From a checkpoint of a small transformer trained on Wikipedia: no biases in attention or MLP.
Each number is 200 + 30 x the weight over its row's rms, rounded and kept within 0 to 999. Layers, rows and columns count from 0. The size before them is the row's rms in percent of the matrix's.

# v: layer 3 attention value, 128x128, rms 0.156, rows 127, columns 0-127
# o: layer 3 attention output (transposed), 128x128, rms 0.136, rows 127, columns 0-127
# up: layer 3 MLP up, 512x128, rms 0.209, rows 0-11, columns 0-127
# down: layer 3 MLP down (transposed), 512x128, rms 0.202, rows 0-10, columns 0-127
v127,104,160,180,198,181,172,179,167,238,221,236,141,225,178,201,204,209,223,207,188,223,194,191,204,178,270,187,232,154,207,243,262,157,162,205,180,207,219,151,187,161,175,191,203,215,172,248,183,201,195,201,253,245,252,168,173,258,181,189,192,178,223,181,256,220,171,232,198,177,177,213,251,178,223,201,193,234,249,146,205,216,169,212,185,256,196,197,252,231,184,179,239,225,170,196,177,247,229,228,189,143,215,173,212,175,256,170,230,200,168,146,158,184,157,213,231,197,194,235,179,175,180,203,168,151,219,175,190,214
o127,103,169,159,188,200,207,197,254,202,252,172,228,247,188,212,185,175,193,184,179,198,213,190,191,161,195,218,210,197,206,172,154,190,217,156,184,133,214,224,264,197,184,162,190,191,220,216,222,166,181,183,172,200,160,156,151,183,187,185,245,140,239,174,207,210,178,177,166,178,217,195,211,222,201,167,255,216,204,243,195,165,160,267,159,221,200,176,153,194,239,175,217,155,215,213,249,131,185,232,183,211,169,176,152,184,196,214,234,251,188,213,171,187,188,209,129,213,179,184,187,233,223,173,186,196,228,195,105,207
up0,102,225,212,216,158,233,176,201,233,216,210,214,199,240,182,186,127,207,184,171,203,213,199,243,255,215,213,161,235,197,171,189,240,233,223,194,236,216,237,168,184,154,233,215,249,187,224,159,172,203,201,233,221,186,199,218,156,269,183,181,135,212,238,201,204,216,196,178,171,224,228,226,194,212,176,174,185,223,218,173,240,248,176,260,153,195,196,164,225,168,145,205,176,191,144,152,229,233,228,221,223,191,172,200,160,221,243,214,144,234,177,152,178,183,205,167,200,183,182,181,205,193,208,236,133,229,252,197,159
down0,097,202,175,167,230,227,222,242,265,213,230,226,205,204,198,197,214,191,183,207,227,209,197,198,173,173,226,238,165,226,234,167,221,173,185,244,148,150,184,225,292,171,201,170,219,227,162,238,183,217,213,153,161,211,197,187,191,207,200,223,169,178,174,207,273,160,195,213,219,187,140,154,186,167,239,227,172,200,193,205,229,165,249,176,178,202,188,207,176,201,215,171,196,199,222,168,172,190,184,243,218,240,202,187,224,207,141,171,218,193,179,227,268,206,208,169,168,216,253,159,201,233,205,127,207,144,189,173,145
up1,104,228,150,176,181,202,191,229,156,201,224,172,203,187,145,247,169,211,206,134,184,147,223,261,241,207,155,146,233,212,206,187,209,259,174,163,247,147,213,181,166,263,191,199,183,218,165,201,178,186,217,209,211,195,211,216,189,199,197,163,191,197,255,208,183,246,203,217,266,202,181,171,155,159,159,198,133,191,218,228,180,192,207,188,235,196,183,184,227,197,176,227,227,164,241,223,279,241,217,219,197,227,163,186,210,186,147,227,224,230,209,209,184,180,204,176,200,222,191,200,224,181,226,194,166,211,209,120,185
down1,102,222,200,166,268,198,209,179,180,216,133,218,185,214,242,187,259,183,238,207,229,203,266,198,227,255,197,219,248,161,244,169,195,272,229,178,234,182,193,197,210,231,202,225,151,173,185,231,224,245,217,185,190,182,244,191,183,185,189,201,160,151,192,202,204,181,276,247,204,168,193,223,168,162,161,189,225,196,198,158,149,161,257,246,213,187,194,188,223,202,206,231,212,169,209,209,174,188,210,234,204,227,181,200,225,154,196,174,169,214,216,162,234,140,157,210,175,205,223,247,179,197,200,193,208,172,225,209,136
up2,089,153,198,218,164,190,210,215,217,225,214,164,199,143,270,192,243,249,173,164,210,220,164,175,205,166,201,206,205,200,225,217,208,208,200,202,189,202,235,181,162,189,193,215,220,160,201,238,189,209,217,201,147,164,240,151,200,154,221,215,128,189,204,170,169,216,219,199,173,238,219,166,220,203,243,190,234,210,221,145,209,195,176,183,258,143,224,232,206,256,196,192,216,168,201,184,185,198,222,209,251,244,155,248,232,198,242,233,254,221,231,234,166,211,233,227,169,186,178,275,191,181,173,235,182,196,265,160,182
down2,116,230,187,179,158,221,223,163,194,162,203,223,260,195,223,202,233,240,211,186,258,210,236,214,187,210,235,183,192,196,208,223,213,205,213,229,193,178,162,185,199,179,164,249,205,174,248,197,185,213,217,257,190,133,222,165,275,184,223,196,152,162,192,149,190,212,205,158,182,184,216,214,239,211,202,192,164,222,236,190,179,175,201,204,256,189,183,206,230,261,208,187,211,196,199,229,140,165,272,195,208,197,180,203,246,155,200,164,222,195,256,193,210,256,235,196,222,142,190,214,143,170,193,236,173,163,194,132,184
up3,103,227,189,216,210,190,207,194,221,161,219,181,232,183,163,214,248,177,203,169,254,228,183,207,126,190,185,203,263,158,184,223,198,176,128,199,182,189,221,184,155,237,151,222,210,186,156,212,170,156,184,190,209,174,170,210,160,181,206,216,135,156,238,194,159,246,196,247,274,193,236,205,199,162,194,154,206,210,140,204,156,188,174,207,193,141,168,228,192,193,148,213,189,177,232,214,170,210,206,214,199,231,195,262,200,206,259,211,192,205,148,197,223,190,224,207,186,154,170,209,199,143,214,200,225,180,220,248,196
down3,104,246,177,216,233,236,265,260,230,175,249,219,159,246,175,188,195,261,205,239,184,226,235,194,188,190,198,251,221,188,220,171,182,213,220,187,197,151,167,175,189,184,192,203,218,160,189,212,237,191,187,213,246,202,236,151,197,200,219,221,183,225,218,183,171,229,198,135,253,176,212,198,206,235,184,174,184,132,272,233,140,238,241,231,213,263,189,178,174,226,200,204,194,149,199,207,183,211,169,172,194,226,218,212,211,246,158,174,193,201,160,195,246,246,192,165,172,214,165,208,238,265,191,193,192,199,224,195,211
up4,093,214,231,203,218,196,176,216,192,209,204,208,228,173,242,165,199,170,164,199,216,116,205,237,161,206,227,160,222,207,164,254,231,239,171,177,175,179,218,222,157,220,160,199,175,231,219,227,204,192,185,224,157,136,194,183,233,188,174,144,140,213,253,235,215,213,213,187,217,217,189,204,197,204,232,223,203,161,207,213,219,202,222,199,193,212,268,190,213,245,250,218,153,153,188,224,195,175,243,204,248,263,173,283,210,189,190,187,172,216,201,220,136,222,204,167,226,205,210,207,204,161,255,221,196,207,199,156,261
down4,093,167,176,193,215,192,255,218,155,265,169,182,214,197,181,279,198,234,270,213,238,250,163,160,260,230,232,191,221,156,228,174,225,189,211,218,210,175,207,186,262,196,192,234,194,247,171,191,240,249,170,209,190,266,204,164,201,163,194,206,214,172,196,236,230,190,184,225,162,200,191,187,206,213,170,198,211,206,200,209,206,187,236,229,210,170,153,158,180,210,185,173,225,184,181,195,220,266,160,201,175,172,252,239,201,227,254,179,192,204,204,197,190,188,235,216,187,223,215,145,127,210,194,228,189,255,159,211,187
up5,096,206,239,214,198,116,159,190,208,226,193,208,227,236,191,207,173,257,152,194,190,200,215,165,196,207,145,228,179,193,197,175,186,226,210,258,189,214,183,193,164,193,246,212,298,170,248,209,253,197,161,180,221,190,150,159,168,173,199,230,189,209,172,238,231,210,206,226,203,228,233,165,228,215,197,207,192,275,253,240,226,179,229,193,179,254,161,209,156,216,213,205,223,214,208,162,213,207,158,145,170,203,228,230,171,229,253,201,171,236,173,215,224,179,214,187,238,149,187,222,209,181,194,169,164,228,220,214,195
down5,096,179,179,190,211,238,213,194,180,133,194,208,162,266,192,250,198,233,180,189,220,230,212,163,170,200,191,173,162,301,208,224,181,209,139,212,175,121,210,169,194,240,193,172,203,190,173,222,149,213,204,170,184,251,171,226,182,187,181,192,171,215,210,210,138,212,213,158,223,184,206,231,209,211,227,180,194,194,197,184,211,193,206,248,215,200,227,151,171,132,223,219,183,198,199,228,213,267,236,190,195,226,221,165,235,239,150,212,222,166,161,199,185,223,198,184,198,263,214,182,170,206,188,198,191,142,177,265,188
up6,101,195,229,208,208,198,247,247,182,199,127,204,197,149,202,192,214,191,223,213,260,234,134,179,262,284,229,178,212,107,224,209,221,211,194,196,208,261,203,192,188,220,191,207,219,191,193,228,184,204,176,212,166,223,210,243,228,217,264,193,238,221,185,179,191,205,171,182,204,186,141,177,152,239,182,202,229,187,234,190,179,241,162,205,207,208,207,224,203,180,174,183,194,210,224,232,186,188,184,242,202,177,274,178,160,185,244,211,235,207,150,224,192,212,226,211,204,199,166,226,220,231,167,155,198,235,166,206,135
down6,103,203,245,221,199,193,230,188,247,183,210,188,212,249,210,200,132,183,182,249,165,173,216,210,133,140,195,195,237,179,209,162,221,250,237,216,199,188,225,226,149,230,223,263,194,138,238,168,222,234,226,196,237,230,200,238,174,194,232,234,198,162,173,175,214,210,166,169,165,221,221,184,219,149,159,187,195,200,148,174,179,128,161,188,174,181,143,192,206,210,220,155,280,215,200,192,199,186,176,209,214,157,181,239,208,193,186,214,212,207,202,207,154,229,199,190,221,228,241,198,215,190,189,188,157,210,190,168,261
up7,124,213,171,176,176,157,156,204,202,255,218,204,200,145,193,263,200,253,209,157,203,240,228,235,205,135,221,159,216,207,231,200,219,219,206,192,178,223,243,207,200,252,183,180,171,190,251,251,203,155,184,231,220,242,163,184,207,146,241,228,178,167,167,221,181,203,185,199,203,231,179,258,207,186,244,191,223,173,226,214,214,208,164,148,183,203,151,194,165,172,260,162,163,180,196,183,173,243,209,144,303,155,207,195,194,186,195,216,197,233,189,163,208,204,210,169,216,213,180,171,211,188,195,245,189,227,191,202,188
down7,105,257,156,156,236,188,232,212,208,211,165,223,167,228,191,223,176,246,193,149,116,237,208,176,203,187,175,202,216,171,134,179,215,196,209,189,187,178,188,240,202,213,197,186,202,183,204,204,204,167,193,215,193,194,163,223,196,146,213,216,211,150,177,200,186,160,183,190,147,202,213,272,290,168,159,157,237,209,188,175,224,173,207,161,199,181,166,186,133,183,151,241,200,177,201,165,178,195,180,190,224,148,185,147,222,175,200,203,242,195,190,210,210,142,165,186,182,222,199,166,240,231,240,172,217,202,195,199,262
up8,107,233,205,219,209,172,210,174,180,205,242,213,199,146,209,185,156,201,170,144,188,167,190,144,234,208,215,155,183,212,204,219,161,208,234,201,235,202,190,268,135,198,195,186,202,217,123,233,231,172,148,203,193,189,199,195,194,241,270,178,171,189,210,183,212,129,178,162,216,196,207,154,150,229,224,258,146,213,190,219,128,250,179,158,243,210,191,232,220,185,225,194,221,178,214,221,190,214,187,203,202,212,182,208,198,199,247,155,243,207,180,237,142,184,195,184,236,202,217,196,237,262,195,181,210,229,190,233,184
down8,103,207,193,227,144,210,175,140,224,279,171,230,188,192,244,142,176,179,255,191,210,194,212,175,209,212,205,233,215,169,242,152,175,192,228,171,251,186,230,196,220,215,121,186,220,217,217,254,224,186,231,224,186,214,187,237,217,135,206,245,235,232,197,201,261,165,192,114,187,145,222,204,176,204,161,207,218,184,169,159,142,189,196,216,218,220,224,226,196,193,216,186,222,134,185,239,172,188,193,203,208,178,179,157,213,172,137,199,215,211,201,203,197,219,181,157,208,221,191,172,186,211,176,229,196,207,206,199,244
up9,101,234,163,183,209,165,138,193,162,190,231,155,199,214,205,221,248,193,172,211,177,154,168,213,204,211,223,157,191,179,194,209,170,175,231,158,200,197,234,206,230,219,231,225,216,189,193,165,162,207,212,270,184,191,185,174,175,166,217,176,129,253,250,179,213,182,247,148,171,213,183,171,178,237,149,107,174,186,189,218,225,227,231,168,289,210,178,197,197,203,155,243,199,240,193,236,237,240,203,230,190,168,239,208,161,213,222,207,178,218,196,188,210,162,185,197,177,199,264,186,194,181,185,213,210,212,217,204,153
down9,105,200,238,177,216,169,215,231,221,186,201,226,167,183,202,200,177,154,234,131,215,192,202,199,121,192,260,187,214,221,215,188,162,209,199,204,232,236,241,208,211,236,208,216,184,183,182,170,221,229,185,244,202,143,144,214,198,196,170,187,186,181,181,180,257,186,197,259,220,221,179,235,209,165,114,123,212,183,199,195,190,198,193,182,238,211,176,209,215,191,175,164,131,216,141,205,205,227,200,171,162,197,228,136,185,197,189,145,236,207,172,181,166,180,193,151,227,197,213,216,249,195,164,236,170,182,249,207,237
up10,093,153,151,193,172,175,198,200,218,234,165,190,237,197,161,163,170,194,146,191,207,172,230,263,212,190,204,194,215,202,195,184,274,217,182,225,144,249,206,259,212,203,151,230,144,159,186,220,154,203,204,192,202,175,232,195,247,189,154,229,131,233,115,203,179,251,208,194,204,178,210,209,197,193,167,235,193,203,219,239,179,158,149,211,172,195,185,218,189,200,157,229,194,188,176,163,263,202,178,211,241,191,178,232,180,218,206,154,218,192,212,204,217,176,207,199,171,186,192,192,132,186,180,244,163,242,233,191,180
down10,091,246,222,168,182,184,184,183,205,199,236,236,180,241,219,253,195,164,258,230,186,203,173,126,168,251,177,214,159,227,198,191,195,228,211,206,245,159,169,187,235,152,161,232,255,211,251,191,217,199,217,239,229,203,143,190,203,241,172,151,227,226,225,212,220,206,252,186,215,209,144,196,253,182,202,153,180,222,183,180,222,202,277,229,172,251,214,215,201,178,231,188,200,162,195,247,190,212,176,183,168,222,191,159,189,160,165,181,185,240,202,221,185,220,202,228,207,220,229,213,210,252,217,151,232,185,245,215,230
up11,092,224,204,205,179,191,222,181,215,201,245,239,201,198,168,200,173,174,200,155,170,238,89,271,237,202,178,183,219,209,213,186,241,186,175,165,193,194,203,235,239,230,206,178,237,193,187,167,232,166,222,217,164,256,219,150,239,223,179,176,237,205,216,153,214,223,150,186,205,224,219,199,185,134,187,195,235,188,181,219,215,234,177,186,190,175,206,208,217,180,186,248,237,174,171,170,192,207,271,253,199,243,201,217,188,191,193,183,179,222,222,243,212,168,174,200,170,227,263,247,197,188,247,201,137,204,142,206,201